{
  "n_layer": 12,
  "d_model": 192,
  "n_head": 6,
  "n_kv_head": 1,
  "head_dim": 64,
  "d_mlp": 1536,
  "vocab_size": 2048,
  "activation": "gelu",
  "norm": "layernorm",
  "norm_place": "pre",
  "norm_eps": 1e-06,
  "positions": "rope",
  "rope_base": 500000.0,
  "rope_fraction": 1.0,
  "qk_norm": false,
  "attn_scale": 0.125,
  "bias": "none",
  "tie_embeddings": true,
  "parallel_block": true,
  "extras": ["capped logits"],
  "init": "trunc",
  "init_std_qkv": 0.0398,
  "init_std_o": 0.0,
  "init_std_up": 0.0398,
  "init_std_down": 0.0,
  "optimizer": "laprop",
  "lr": 0.00163,
  "lr_mult_up": 0.752,
  "beta1": 0.9,
  "beta2": 0.99,
  "lr_head": 0.0173,
  "grad_clip": 1.0,
  "warmup_steps": 257,
  "schedule": "wsd",
  "decay_fraction": 0.856,
  "decay_shape": "linear",
  "final_lr_fraction": 0.05,
  "batch_tokens": [65536, 131072, 196608],
  "seq_len": 512,
  "doc_mask": true,
  "train_tokens": 681100000,
  "steps": 5672,
  "dataset": "wikipedia_en"
}
Each number is 128 + 32 x the weight over its row's rms, rounded and kept within 0 to 255. Layers, rows and columns count from 0. Numbers have three digits each. The size before them is the row's rms in percent of the matrix's.

# layer 3 MLP up, 1536x192, rms 0.0596, rows 204-220, columns 0-191
105:112113150142140108107137091166173134121157111054113152133068139127132130124065118103097104142131164088147115103140153142142104089144122074122133100106169120143060133109148121094145148144156048120092191115133158160115154134122099100202181119137138133152140197098136150156096128145130170146117143092216157170141067130109096119125121129104076096099118124088167135181164119105091140141107135091141151144165097142123192115156170058162190138078111109117126146136131195079132135130178200144132113104059107104115151137020136159115133162115082152145063122133177181153183115160146112101
109:107098151176115142064089129136252112109091159153180106079096111130138113085128139187143132087199171129118126118137131152097072076117082129124090127128178075124110129161098129124100103167134130154084085143159108171112061103204164138167156133140141123133133166148156130110104119118142129131105150117101072145066141144095131127091148110156103060156162110117101150096101088129109115140128106112171137077133107143141161052135169117168186165112158140098099137088156145139142123125171189100089121139120162133105188147154140192178151185110158068135166088157133134168130093108183076149
100:104113179123118145123097122119109170182155101135134162147101126124149168153118117161143077124151099083145133167142162150136084109111113172107166107155132093128102151139094109161097099156088143147066198087144148154141163209089117094065141069143122109143091104110119150153202101093124155143081122064148081164119136109084183138113117185080090134051184099138130126167151107197174110161137098108111132152064109167203105119187162090129160178114114135129088137125116132135091114111180211100085136170109169144135132158102091118090107147153124153121121117099073123143131113164166058096
091:118108155148162154138132162160156165120119098099171095132131116160114164118120110137178127113127109079088163083104192147131066083108048151137095110177124139118132116132143166086106126140091059124069131122161162097151100140151105122118178081077088193126079139159155158189133140120122160124116107112107093152130082113116040139126137167091156201151115102094196171106123121129072073145126087090105106140109118109119117170148132139168099132161123175089054173119080181129133097090146088127154112119093109148075130142142142177102087154129133110176084127168094118192194099137175137073
093:099127126105162101093101138113149162126146108150114118121130094125128101136163157144098160142127172182150171109183120091070117122075172136097067101107163108070140122142122077177153138090125078138058093123120193083151134093156060111154157099132126145156101124080119147105136117110147083100125196144143150110157137146139184113130175162153080172128150130141115121079165152085113061147047163137125110143095160188126117131086120144145151162075178175131111085165053208081174167116152168097145120080141120072085121162056135129155127134114109138135144151091146142185152143183102163144
106:114155141152136117112106072199134124126144151198166118203119103179168163124141198109112073155144148122154109088173113085190092125141147097037110120113148126109139072074110200128090111158082109137116067103181140101124097159127134150196161123129148134086133130162158118121120138084117072124148147077091149161152091098084142095111117158130103110139135158142117111136083099122124137177130156119169115064157091132104077112117119163081135137160191160138123111107161126161059140137129161122098141073170159130128153145113093243089063157130094100110117130110131161114110140160142085151
106:120142139141162105185086117128101148097204138105133135150141131155158168174167122115145114120170139118101072126125098140153151125129069102055089126166166091116133140133118125120090074175078052082125153133105144131135103112156091139212104099128108137128120151078100106129161211147150076073138150106163151127087132149104135139121116142151129103145117146084126127152117141091159053137131117122091129151101101142150125180141138140133200181181119168120205145108107197078087113173126188095114149125102136089063146124113080103088122158089114081125079131135143137188116113120237115166
090:153134130128163148120122135192197134193150127113204175162136144154094123122129139151135140139138119132138159114097142179098116134150051145097087201198106142181143119101145120155158139142119068106106147131141118104086138133081132137163166180088089106041148073143104163161206108109103095066124165114117158071103131158102139128123111091070154139077147130094145152133173112145108111140141080134104116084137073137107061147183140106134172170092153136070149117092109187169096112135155134151110141109108115183092157147070080177158086102092146067088115110151130128155110111179137134103
101:084140124137183116079064170118159141119114117122181140153138164116130116068069109151154126141112168083158111133108151102125141084112147094160087113163090086106146076079162105090131199117119118169107121136171098123140113116123131162132210082183149136140082076138189064122165097095190155118124086184154103131079089101091158138125149177049177143134158099114195171122139130131071124095106155106136140169097100131111163142131129151090129133135146156145116136099069114067123152163134167161112133108103122185098191116122100121137120204095118179118090109053136127158120110182154095121
104:141165162145112098056117145121130159122152116126117121139075091090117068140057110132110099116149131126074139135175083110184137105124037071125113091106164134147149128120171145147144137134065118137075162117088095189124146110138143174153155171128153110154166145189161112098148173084130122068103116114143122077165118069061158124144126174116147144057161160145138079115110109086097155106132148096161190143126065174110159180129181134154152123137187162092125176139170144086086063179139136087114099155132125134070108166141118096069152124065084101106129151158125109131169149132133096136
091:078146119101118128126101113119121110204097164133089136196115080123103113067071128152129172093139156162154170179139123147152151101083124091152109109116142117120031106059125159059139167109102097118128189152139160137139140062096076160203155109177145149109153131091116100174193146075155093131174122143157101082170168114097193137118119132085159161116103076119103074151115144121121173131178098126114171145074117154165124133119143138121126152168153130168115101157166108110147122141118146088169122149109136096105158126148040136172166117101073073089120165109115151166159127125158123080
102:126082114096120134107127146092164196150107187080150141139092136183129147130076114047110155075110087077092163135091143158166034125034072125098099081104164164152173136130173129140105129117138126153158134087100080118126129108134162146130211125176173139120141087187155121124162153128159181136123104198128122127096117160115112135122129176164178116103123127088137132147140097106114111148110118113127081142137103179070161169200152087120109136108087134053065113101151120123059130201133147158096088171140111117082105134125128096120152148095095140120151141134147164101150131143083130158
093:164108204172113147137117144116124112175172123145160140099126087139158141105129093124124089184138133139100115169125109155094149084119051056131172091207147118107116080081098158135100155172144132147135157105129095160071115127154117128178123102127176103144182095114189168132135110191128133144123134142176121178100111152081156105136179116184178120115149121127135172148104078090157111086095143188134133048087122120056176186103149126158108132075125120130112138112155195133103168170107155188074149091075169104133109074091114148112151146096142122101148123107055156092134141150134106157
100:115183155140141137065119148135113180122109107204204155161101077084137141160102092162062121175100106139123141137142137082170074105158111126079094128136179125131105160100154072144123124150081101157138134158106118191090085127170097116136140099186075183148145116126134127142175097119129106130078112060097081157110139107135116110122170147112075170127164081088182147130095124107069115129136163175109108121169145140142047154158163128150184148082129084083146104116115180149126187135126154146132110136129182080158109129137157098172151116077073166145124123153100114114109074141152045146
099:099126168162084076089175128147190153080155104099091138132060116152167129105116141094125099118148169129132134145151195182115098104083098070182138145147144125117100106136128149130127161100105106130060091118145127150111129143067114174100136093175192140171102165099101093118107169033100096121126164123110121241107116164074123113104096152149076152125149144093118120087123111153093143085159141146185132098079093167148132125154211110199168138166122127103118186139098175136128097138133155182200120120092133139129167086111117153128109137131114165111129145145104109096145132149145172069
108:107131136122096122119117133157116129159139119165156133198106142138144123085138130159081055140083137108115096081125184098140069097125127072181156101170162105087131101144121125153231153166124125138084178113143131190067115130129180144153145107150109122152095106116166077155132132138161109123112151083160110147138144116049094150102123123069118107044164119128208152125102116124129171101145080090111179183122146165118118136154140142108131173129135168098069180133127167126111098094179157117092107100086153120099152156128142140126102127061122154077154099073094183199064120138171173119
099:100087157085151151179127108134106132157143136134207182149100156116159123088101128108141158123175145130149192096100079112191117097123107139047113083171100108060096113146157138197098096094087155089109122114151184107091108107133114096160095141181098123146105144167135142126110083091100102175126160106108123174077105155188127091133151159069129096100150136126162146093091160090111062152157170112106134135101087165132126077085145157104187175163177164026160131131119107153105088211114147159148117156081094152106127182116146141134132111106132129075110120161102119155092127138105110139
# layer 3 MLP down (transposed), 1536x192, rms 0.0595, rows 204-220, columns 0-191
100:110058117095163115182088125153136174144118099119155136134174089089168178131141116128141146107188131081133155152096169139103097145020136144175107109117094120124157179112067114141156080120115144105142129133074156106125125097148071139135108211103116142129093082161069155109180171132082092090115130148101094099157211075144147126083167122167075100127133126074164145129116107170142139079152151133158115153158166200128129132121117109108187140168176148139139138114138106100167159172150135138071160123138183141126126082107052134148086103151088135131175194120088135092124079111099130125
104:112114154104168109142142176123133123118215196140134125082140127076155176154161127113165128102130078144155140127145133133138118126126186113140142150047138066068240198135103079126085128084130100165119140123061107141119088150111131111073154150106100167126114130095091125130172156173100138121112182157117146116196089146127130109133147167127176168128172128143117118085120140161113080178099178133097147115119190133064068184101166136134137128072162145113147098101183118077085119171109128110113089109084096113140128104074110089118110147136088112143185194142098164106107121101125118104
098:160163109131118145111134133078122089126191158143177087141109125141079086128098131130090118069167155102107162063153120180136146083129151171113076126137126144091095096156141150115175124145120110125092096155092068118103127167174139172137191141111115191125131133186103113153130175118187153117166159150135104110103116103131088132123138128205145175128116171153148150117069109077112146130043161137155059105151176114117171087098098134116097088164163095098150108077127176127218101091108154083170162183142055125110136074129121184125120161073140157131102129130142125137187107145095086127
091:148151120090079105102168125145055140177119151128101132093176125122177127150156165116117148109140161188154186096106104071138188125145119088132166118120142086113131181111145142140162157119153144133158107118049167110125131157093131155154133103167153078130150107131126065064113103106128118150121178094077141150150125091098162113113094168133105087146086154141081116135132150057158133130125166171168151127155134141119190107149129140118127175123111033173119077154114045130115193166105158141128189138206115123136134143142103089133123121137111121034151101083124121028114138179115108139
089:185156148136090125113178154120155065140148082158209111166149089160066118183108152108075086156118133114137119141086134169141107131115117132115198119143101155102134156203152163110122175127154072107131114159147087177137145089147113134114104130167094161075128127106132162150120124097168134123131139140079079151158061126096071111107089135096162113143117200168109147158133156206139160145156028172102142094136117147130139130146170090100105099127144180095163137143094092121053117125118088161090151120138102158106077140150199151138158124118127131121124082085155154073134140097097104049
103:138103157086156162113135085121145163076083106087089128132105146125128101137121102097150151165174096103132127088158086103120129119114060139185189115097097086121115151134124147119107128112145083147110132159091137153172152133098141150112100103156087083161171148127043144106086100165114124123140124203174170154161140211105154091158136153096105128170120098096112114106158113096080116133158160076057148148150096169135194107076086163140086122146128111101132117147137188111119103079181152191139188173092074133132117122125183075141117147173135102193154190202145098151160107090128098117
098:086109134135110134131158107095136107201132172163122120154085193124138116132134129099159128143130155162095094139086112139136097136120063099120161132112117144145133152173119070136073116112103149139167126166169137145163183162137142106189189142127129080110182163063113137102101113062089128169119084082123124157146104102129069135124105129159149123083127088113114134119162072136105158126204113126110171087101198192142139154191137099105088104163135127093133155090128186104096147151104085131143113099134098186115169138137074141102138079208093128151054076150119106175184058177155105144
101:096100161129134154179112131095059150105066127147127105112121103166201148127121138161098080132109165153138124137137144071146167113144148104190141096143129144078094074184157164049116137141082141159121148086106180162136124106083162179119088102210130100202115110133172092089137115152106086130085122193094141148087070137121112137146123194162129100180135136122125108136173119117140113125130131087132109173116111124128175161034135115122071115110109106192097171171167096129106145135134113126101133175122134115113136126212195097131099135120129169120152159084108161108126051082112121108
101:155095143138129076149121142092146097105131127119134120149081116176078119136116038122119174118091084078114107113138091144187139159087138151098136139109081179075153139169124161106163139126057101198119160136100144142114167164149114083070089140182113100034091215112125180149114160167111136129105151122156149162108141161197088087070131106115141174144089127110155112208119134111153131086134127118173156180097184159145125115096167123142126114078113123093091118102183105161121154105130126161169115081139145120098110159164186152093080135080133175100136142157085154120103116130166177122
096:114112093175133124166130102145108112122101104116138124154116173127125136092164168179137161083112062184109116151114124101084114151154161063116194167173143120100104154094076080164135119125134173067180068137225100112089073107121132102110144162096131104071080152178085127185129136106142102161156083138145145134129183176164166153104109166100191118155125127186134113186135123161134115086091146127111144152136082147111108136161119128025113104164156161101093118141073156156112175131103083116146096093121146151167105110139080144127130192108167144082168155138094112113089108077141158113
093:149123168164127086116095181126142178098158117160169133118158159067103153133186165103092107127096057080146083131134159117166108172149079179100146125131109106129194155120152094180137069120150159121110066101102089112136106161111160080093140109067154118142148182192129090136130096153056127154107123121090177133114107118119114148169035099098107106118126166149103123126059106129083131164154178133107151169136093131132082139144165125109067104127161111139120149135099096137102134159086155129124108163123131206148138107117162102108091146187224206135150095161146122120102117121169169140
104:144147134143161109177102182132119079162144053136159103138097115059083062139141121140108130149164123177121170152136114139159170186206149120152095144179082149108107184105075132148127166148069110162154121141105109073094157111121141149126137065095143118149102108107149137132150082119130048113128150115105098025155139096097146167101123153137106187145142133172140113081081108208136146113127143134151118143192180132170148068070142129065163127139167167146197128110088103126132160076121098139093130100131146134160132111121131183087076103111113146139153113102107150179112092136164089129
102:154172084102149114112086107166158155141109107142109163184129098142093099122171147107147138111146164087181135038144120128143142156155154158145154116040101103162159075120079134127143119103153122066160112123105128150135086128100142110118115154199121162139135132171051107156136121110116104121062110113134103068193140050181087138083131126160113142180150100127145108139112155140129129121172110101163170205211122127160083090165107164062128176120138097144095119082134110065135063144154121147171094135088077154123104155151138168123151087131088111176091130142170109160160170123117097111
096:123113073123119083085165112163135119103102070110141124073080165101124151086074141110120154156208120111069082128188142108089084105128189177160181168165150118164125040210162129147126159187143126110077126095119161085145123128137126178138066109143114115146114120153115183108158145112116152172107128136109078093168074122147117146111099108123211132100113110100118112133193103092129142124089130148159180156069115168138114120120124119156060141124126109076072161194126151125124098170183118163116151157106130077081137122135151082162146104131109129144104181096126163130171110147172138108
101:148104088202159185134118108071131146119089133087141132079078082152119095143175140180138173132150157114116155146144039129140171108145110135061117100138156092123133081133147158141082153116134134111131204140052168089156178107146147147157063122077114149099128073148146157095181081132079186156123167124139118100132101107149140112157105136111138108152082124123114113173128114055168167163103141068056135175152124133129150117111065139110104176132097127174139145136139098164153163116137122090065162167138095102194112198098089129095146120132140105149181080152133135174145139139090094126
125:073128133126137123109102076103149156110161144133119087167148127120109173099146109143171084121196147092050147126059120156117102160083176126153123077216151110076164088137146122127155116161150109143125135111073100171160111098115139067118128122153153132132125187099167163100117145128118160179137156094196145169113083186075118124141135111210092132089081102114118142155158145168149172120166093148185093117123068108142115127111171111148138052125113189157121105098151124123053151156169163138166125134157070141129129179108087142086160130088110139115071093143085166113078123120161167110
094:114121122145071129105097108149163071126133119108095174106138131143146142106129083187113123138092124062102111145116106081127092115091074096161146156114136133156147114160126123123117163169143102162102117173135122117116119122176120150094131149140158089164132105145141131145144160158175153144066094094127146118142135085068086148187120097135148183086056108110124101138109149144124177181132098161196089100128172064160157158137082119117158141125068119155125147149143151119168124049129195182190090120157137109189091056104105098037117113127096150189157147112108160099153118158230154108